python train.py --hidden_size=96 --num_attention_heads=2 --intermediate_size=384 --bias="none" --tie_word_embeddings=false --extras=["local attention windows", "gated attention", "value embeddings", "capped logits"] --init="orth" --init_std_o=0.0 --learning_rate=0.00867 --max_grad_norm=1.0 --decay_fraction=0.91 --doc_mask=true --train_tokens=104700000 --max_steps=6391
Each number is 500 + 50 x the weight over its row's rms, rounded and kept within 0 to 999. Layers, rows and columns count from 0. Numbers have three digits each. The size before them is the row's rms in percent of the matrix's.

# layer 5 MLP down, 96x384, rms 0.278, rows 0-67, columns 288-383
090:430490432525506582455524556353443486494488505469557513509442543503478457434503460481482482485513505427557504654483459500416611522453520479507509512507565509521491527520462494491517542538490484601502520474508506497500507362482502482491497506539509509480516487595526516521422512483641590498
130:559530581535507504494484579478563483504488486524614514493511484478480538504500529459555498519499502616562501575521481504593440513492506505506509495496547524572483628510532617500504485579490509622502476516500528487489484464505495493503500507503489612507503497561504492512556497512610524498
108:495528509537516484494505487339513531513500487456509498499494504455494424530503325471543487453505501413515502491511496518495461506424468486500492504482475495460506533499509573502516305503492481276492561509503502541508503553495494489493490504502592493515509503556526524508526489495546373488
084:501485522501481470482500523427575485499510496384552505517484480465503621520501554513514514492486502638423497522516490498503588500521526507488486498539439494564529460459510628505507431586517547529498569476485486537521464514499482493495500497484504575542527477414477485521586510514480511498
079:511502515528510478529504517551445513515512515480410504490511675472499519487498474416569469492500498500491491548498479484313708518515542489514503507493608484540515431469458358494515412474488532372507416482505517506551478480497484491505499494486502483492436545337471516512424485520538606504
115:501482696556492507570510516612534502491508506522463507505534594620477628486502502522431482506488506481498499629498529503621534488532519515502500495513558522561537461518491599499506539531476500498499502512491500506506499462509509492512502496498522545495525495591539501474595502488390574508
094:507489531532513445381464549593490509494508475493615504499476487458482379568491466503427502500473498595491493455489499495558574489512479492480495506503623522513534637474457483503463539548499497495498501499497485498455507514512484479497492509519510624457458505476518492522731501498536541477
087:526526586411510515456491388659438483494486519523454506493544520481473468510490505474478491457478501656496495623499513501470483473584508491511510498482361510530577428515511555505505304417487529519493499457483526513469520551505507506493505493443511470485485511514523528528516506505594493496
124:482487529509518506595504562560472485513493522543517497523491561690499623513498462512608492500490498575545501573493512502630520504447513498510500500480570531466541511510551501491502702547499512655497500477503471496513520500495508495505501514498509465506510491556510515515619518491491525493
090:497503560526532501505477514478563498489475475511629499498529492610492524552503523558599500499547497623506508450527511486455581479535531502492501486471457487307492458490449548503506452462475507435497485523483541483496510499501501491489505499516546530502486464580486509454490504542557570506
100:531484613473499453433488533497488480514491500550614491491501506600516485509497504514454504536499505476529501519494519502651433503518459515507522496483498492490477563483514521498551468461527546333497555466499502518530498511510495488497497496512509603566515489570470515469666506476628382504
107:475501438528507478460515364600497495492495492520482509500481452481475353462498470518627507471490498436504496465483484488433540495486477501504509496450584492474476414517464457501466371435488485386502471522513478520499494509507491479491481501484512407542511494365497497495438510465471412482
086:504481491454487494620505562317550478482538496470496515471524491513520424505493452547583497522474495591487506595495495508600654515554490503506483504508507522573514464518484480496495593548503463654504544450493508455527475489502485519501504507482563620444547476521460535514605485464588631507
097:506495480560508474521475483535508528494507506489393491468567451592498524540500605553493513502516500670562498377519512489568525494505551478495512504516332497436473495507501508502501615487486502562503469475499493548480488547495509488484511504484498554517484505485506489494613487522534513497
089:524499560490478442526491445461554477496489494508507502479465452436494551467499317504493527477485505425375504552472483499561488510471470501477495494504424517417475584494473519496486433463491489596504500510490540461473469512474502501500490496520498482487530507400512506487407495515490464500
090:533497622490501482588511470447642490497511487494485497474492460575479420478494567538547499503493499349451501484511500499515305500442469501501505508504479465490487689539521537502485571510503498462498475475512509487505518601506511506518499488466499618473506505421560478464509510503557565503
087:465478555528511518649524436478506462495471511432649493487492561408496656455507563519446505462475497445502506457508489508579373497396522518526512502490497512513431644494502502503485402459491479619490528529498454459457510498494515484522498500552492480533516510511504504524523501479415606498
119:513501359530509521584485609427480484499526525443411512485529454461470350528500494518486501518472498506566493447503514501480589502530542519515504502507565525560485371511526453500496506476505508362497477519503481525513491515505497512502518501516463391545496493425505493511465497492435583493
101:554511510444557490575463469484513519495486509475388516508541465488484485545504636457627514501507500484526496561507501503470599512427559498502518499484583473542541527514546720492457483446497529498509527477503459529523511531517497469501498499483508617503459494523544498516572511485631481497
088:461488419452498492453469588562493465497512498418519488500450518380496362478500428449443507487470504537607509503492535498538538526505518510486496499526531517408477389465531352497470506446491545544485447498498495493455547513522485493523501518530491407513492488602539515468535521509508628497
107:500496426475510488631503625530550510511521521479504502513540463589513711503507586575548509525501498446568497580510555511557548497490502496505522501522552504579470585500530627502535466582502563556500465527508554506489527492511520489493505503453491690499505485593495511511613518486535480511
090:494496445492527515495505539491478518510483493507434499502542483477487490549499534540536497513517494488499499569521451498374636478465497487504516497512561521488490405491497423500505576533508510524495566528494463486545493447518495477489504497521491645532510494460533531531509503496467531502
086:538531491462494477578496604454528505488502505467564491521515369448504609500510451523550497524519503605468499597499486507500366503503463500507491504513532538518559408489526687495487581543504496526499490531497553426457470465517514504474495497522483427510546511557495497510587486540551462495
103:525514528512527510418504522409491489515472521538398499483518489395507428487498468436527505543498506424534493386499470505422528510473516508514492502497593506420523407512557388503517521469499494504488447487512495515533499460500504541490528507525486462493522500323525504477395496483543547497
083:522521502501484542444465646540508538513502523545444504496462442602509444466497543568443505481550504489575505538505474481471565488512492518512495500491511458539532485487519415505514520483499473586504500516494514546470462511519502524485539501506448443501518461564483493473662493488405464480
098:513510436528504450481535502306534490492494485518388493506493491413498495460498425489491502479515500535502490418517483503529472524518508521514504502514469472426492505525542548499501398441514520471502487516497491518471515644512504511500486483509485364514503515505499518528569507495311316484
089:534480447534475460489500453446528507497521487516405501495490511490475520527495476444458474529495502473468505617506487498324544473546508512480508490530519475531505406510491451499506541525501563561492508491497517524525516577490491504508492502519459430559502503517526514492541502491442423503
099:502520373481502547523470385496492511508512481449563486497500402443513481470499524563495486510520502491477494549501507500510465507495514497495500500510492510463559425476477593506523457457503535644502537517504508516494510509514502491495487487522507560507514528729504503471528495493474443497
107:503518626471524485586503440514470526495504527460577499506509552551496436494506474476471501469500500447515504591497521489637587500523490501488502509507511488529511546527514576504539538527506476681502501514500493498506527535492494505501495507533501552478507495442488508519615500502528594496
095:493518531504505536450483545386460497487496495497498498519518609501522461489510419540539501525513505483451499430474496504496559485467503491501502493496579516529538470504528776499469425523504475426505455497510466502504538537504496486491519518494463530499508517640549517453406502529525544508
089:523509567452529471439483628405467484498485512596421508506505551326500660477502504447581501489523502429519507520500502502455467503425499511500497490499606492639500355510517500491509510449505499498505436515505517510504490469493508526506506509516528568512507522341549535495555488515474474506
089:514546666477509500442492357435543528503520507508636490502525536644498410499503392432506509509488497424538501529485461504549593493495476488481477498465460546599511576525487570495509412532491402543499493508499517529476519507490502509507489491500503380430484487492497507485647501477517422511
101:477510648514492499424486405488444510497487505523666507552490452499511341440494633438382478475506501477496508634486473490433426489508463503513499497535462518569524493485509570509500541508501484501505512487509512505500496511499468500490495496444475495493493493698473501526525506488451528504
091:509457511528515532521510454359573460500493496604407503470472360505518612487496543431531501491494504391492508455497439510315382523493492489492502490461440483500507418502560573507475621516515520402493516497496559528514496401491495489487504501479495591501475488355516502532414495494344530506
133:477502472512496467448506382444453494498503486506543499499497459427479382514502408482330499497524503425457505429499503489439350499454477498513497494494467510508486440495542456497508395506506507478507556512496505485513516524501499475479491499497489366472503491402496496507422501468444358508
134:499524379433520480511513381489452512499507508470506504507501499531500516490502363470428500518504504468487496535487517474604488487515496498497498501522457501436519461498456437499495385450493454427503523497503493510511504487514483495504510500526532331491495536449490473510444498489352416488
128:503495343495521521514485387334529487502514486494489504496512397425501570523502352506437499515501498450516501431500497499372361493421488478491499501487426516437524462501560440501497378492504489479494504489494493495504500444504497503504508500530476422472487486420524483493531498501406435491
080:465497440518495507476504448474502492491521526519659494484462498495525385506502426499459491503512495557467496590484540510408520503464524507512510502496382527425481486494532681495496533447493426352501479446481504551548547529507516497512508491498561335462494512597503476527456496464530408511
166:484488424472496515481511465461512487493508489459380498508488450424495396480504470499483494483491497405488500432503499503532388485441495504502502504494441491502469384483488364499508423454498491412502496451508509489498493481500507493496509506497512247481508503342479500496515505500443494500
101:531515629575506497573504449640431544504506511530644487512529479550496585511496571459490513544496504528454495628515508504509536514520523519500510498517598490472550526501493438493507645538517584410508534524494498496535515466496497515483511505497477572511521482547453497505533534487560602490
093:515522353474508453406484507467555444498502527442507492493482416395505563507500489552513501485490501471453497436503458518453459489439496475503489498494588479403475229515504341500523361473495497368493481506511519527505511494499505501503522485450454478505526499504534481473425498496617539505
086:504520699430446517416544506504577489504501500504483501520485522348484535523501478524525499476485506554497491510485531478490355506520436480485492496514460522526452462495508517504474474454509525363497561558501465427484478501512518498490495484476442503520495497469472486515360513499490374497
085:516502619524532512596499629524477515503507505520570513457413399499514452507509652562478519515522501423471494643497484502459448494453496509481516502463586481516512505498546509496517611466500473507502542506502514462515491510514469492513491498409534642485505524415447498460429509504555558495
110:517480568471498488503528576384504486505484500531539499495510531495507664487503500508549491499487502496504501494527491478511526505476496518498506504531506506533472513508476662499474437507505487618492520476492495514495504490496492525505503495527511628499508502581552505482454513484525761489
086:529515459550501516613471431364460475498503532390386498483451519617491553506504561509644508495504502556455495473488507508450527484495511494506493497488521489563495503516456539503523350476499498509510522445493496499504541471492501520479490504508539486480479446642490489473453494481476541502
076:472469461486496524474453546469463484490485519562422485486525505553499473470494536478565477457495497433526498487517472529418600510386529512479494504551563480514444364479456440512514541538479466567490438505492548523544467483486508515502513496489574372501473525413434487507520500483374558505
092:540476586515483497512488498574449475501507493543680502505521581502482549529499649520630514527472500435523507622475491503564562467505508473510517506509426499439508554490517581493485663517519492486508487531516518516530501532515498504501507512536468594439495493600495497486650524483483523490
137:515499585518492524536518553585524510501487501510519499487512520639480587506501481486604495508507502523496508604505475502494485494575496513498503503487626500569527567514442546499480399541514548487507506506503489503506498466493516494519508498495523698514514507482521511508481491511539655496
085:554494446511524474494504437627447494493524526487304497513476616538535452492504343545618515497529502664590504601484545505474633517449518494489528498532505508467502536518592515512513590497524476498509507516509526494522478515485492501514501502506533522490519493517502511491505486474484598509
113:498518516512528535522544599584529525497517499534666491512479662553505591514497505541582501491485503579525504453500478497628455507550496496516517499531614513451499548481504435495489473534499531557496492499503489515499534439498510514502502491509491549494488515650498470523568497508472494501
091:487530376539549474507559604523472490499496515494559489479470463523485575518505474553576492545478497610482498285487480487530533500583454510520477494505467468445575403485501596503481508431503494630503503525480474479557519539507499495501498495457533600471485500608491503476584507451440587487
096:517498479492492454471514541534564508499501493472465496507494494527514479548497400539541502491490501568494496533494482512562555477492509485489482495495342474467507610507447462501521506587515494578511457518488491489489481480495515482506506490483559672489466502611512468470628488502528466500
092:498492611523476498653490564507445499486496503560343491495492558464515487461504324551563501494512495386527502502523488508486560515350531486501497500479572478579492584490525578504474553563510526456502462550506529530517536513486469511517503501529518486477489497345540485515352498512582539488
091:493497523480496462584520372503439469487522503447454518498557592559502487505497536537595499482475494555473494553520475513498577476489528470528483494505569492514538442495434568500484573511501529448512488500509523474502525556506476525480496491516487535482505481528525508522431495503571528508
096:574480644481500512493494545529473508516480487505522493509464551593496503513500575507577496497477506537521490433508493488552534495498523508503497496503525481470540536520554681500460424504507518328498538516502510542458500503514495488500507498543492340485493511352514494483478502501438405489
085:541522462516503493483491452588485501494500526547524486534525502513523495539501545532451478505522498597466495419498487513716469498472559527507511496510477474550539445481519500489524583542495439580501488460498521512485496572511492534505508499508480605473530517538501506496419509479488545491
092:494504389462494500463495472622523507499531471469284499512475522617530545497493410501567492467528503589512510380497478500372500493429514500481500501485513524490521400513516507500499538466493473405506476485481517523481478605499493502496497503504478579533492506467529483501489502513456505493
108:515508346525489515499490632529536506496487472479512509529545568553510557490500571551614497505492492528501503500489462511482635511522498524491503496517566489543532499494494645503507574477488502603508490481497525498479509415511506497499508495508537577437483502657504507560549484510458606486
102:526473656492532540575521483612549518498509517469584492517500514527495532538500655512529514519487498590496500447489531485502429499557541483496507494480587515526464564498509688498502578520506536443519530492497505544508491586496520502516504503513518508509479521618497510509577521481553449508
107:528483555505487516463506439584484521494493501472579498490495573393496570486495587523346515499506495585568497465491466477550412490482521508517505500538359502530517551455533483498501460423479520439513529502496473490496507489481495508513515511487452460484467499414523505460414499499486418475
093:478476747464526506420515636539489477505518509531482503507484485432503592523508529484523510492506505571536501677491482501443458513499500482530504501493510540495478596515506547498534524543505474653490486544504537501512504506490495502519527507466514545478540496523550486509538490513481465486
096:513485654524491504582527564551511508490493499559478510503524508615505412522509476483412494523487501620515498450501514494524443511529510505518505499502556515470490553510537576502518467507489482578503543518509539527475550456493515527513501512515480459475530472580515487458561490475653373493
093:474503357483512488497493518493546528505507496439297499513466497430510694532501503526487511474505499499450502509467475497406529507497491494499505494516542490559509393520438393494472517421504522238502477492497461535486484485524515520496488492472506331480490492417453486485576489486503484492
114:499508549519513521600498621520463538492504512520684495495514542690499458464502517451624482474509495542541502647509535496466507492422500497469512510470586501540508413500506517505482605502499448625493499496494502478483486490483519500505501494468508496494502481594501510550547505490499570496
099:474501307488511485500532451516515516504502487545506516490482451457488494489505576564538497468494495291431494419482470497405437484438477504494518500488495504480508522508485432495467520512495441461496487511498484505522465445502510491480483500506548430512510471421479502477402501466532460495
089:467501509518485458422498537624530496489494507571592509496491587513483672507502459511595508516487506459450502419488547523617538550516477506505490494511565527455496640521541558497514463466484559459504512496505518496493520504519502494517508498512463593510515526549566496526470503495494475510
078:534486442497483535468479429482514517518493512505486504473488529576488401453502519465431496508487508505458499453505518505381600463485491513529496515502490464654493531535593572498489557524496471415492498506506482514532542461486504518497499502515514512544490516543522506551360505496516643515
085:501497524468505555566511439616485502500499485429442496477462590505504503562503474467418486517519501479518495411495526496228571519496464520471491491504580469538468470538532343498521477458476460441487419512489484449492488481504493508488516506514484467505508502354561501509396499515570442501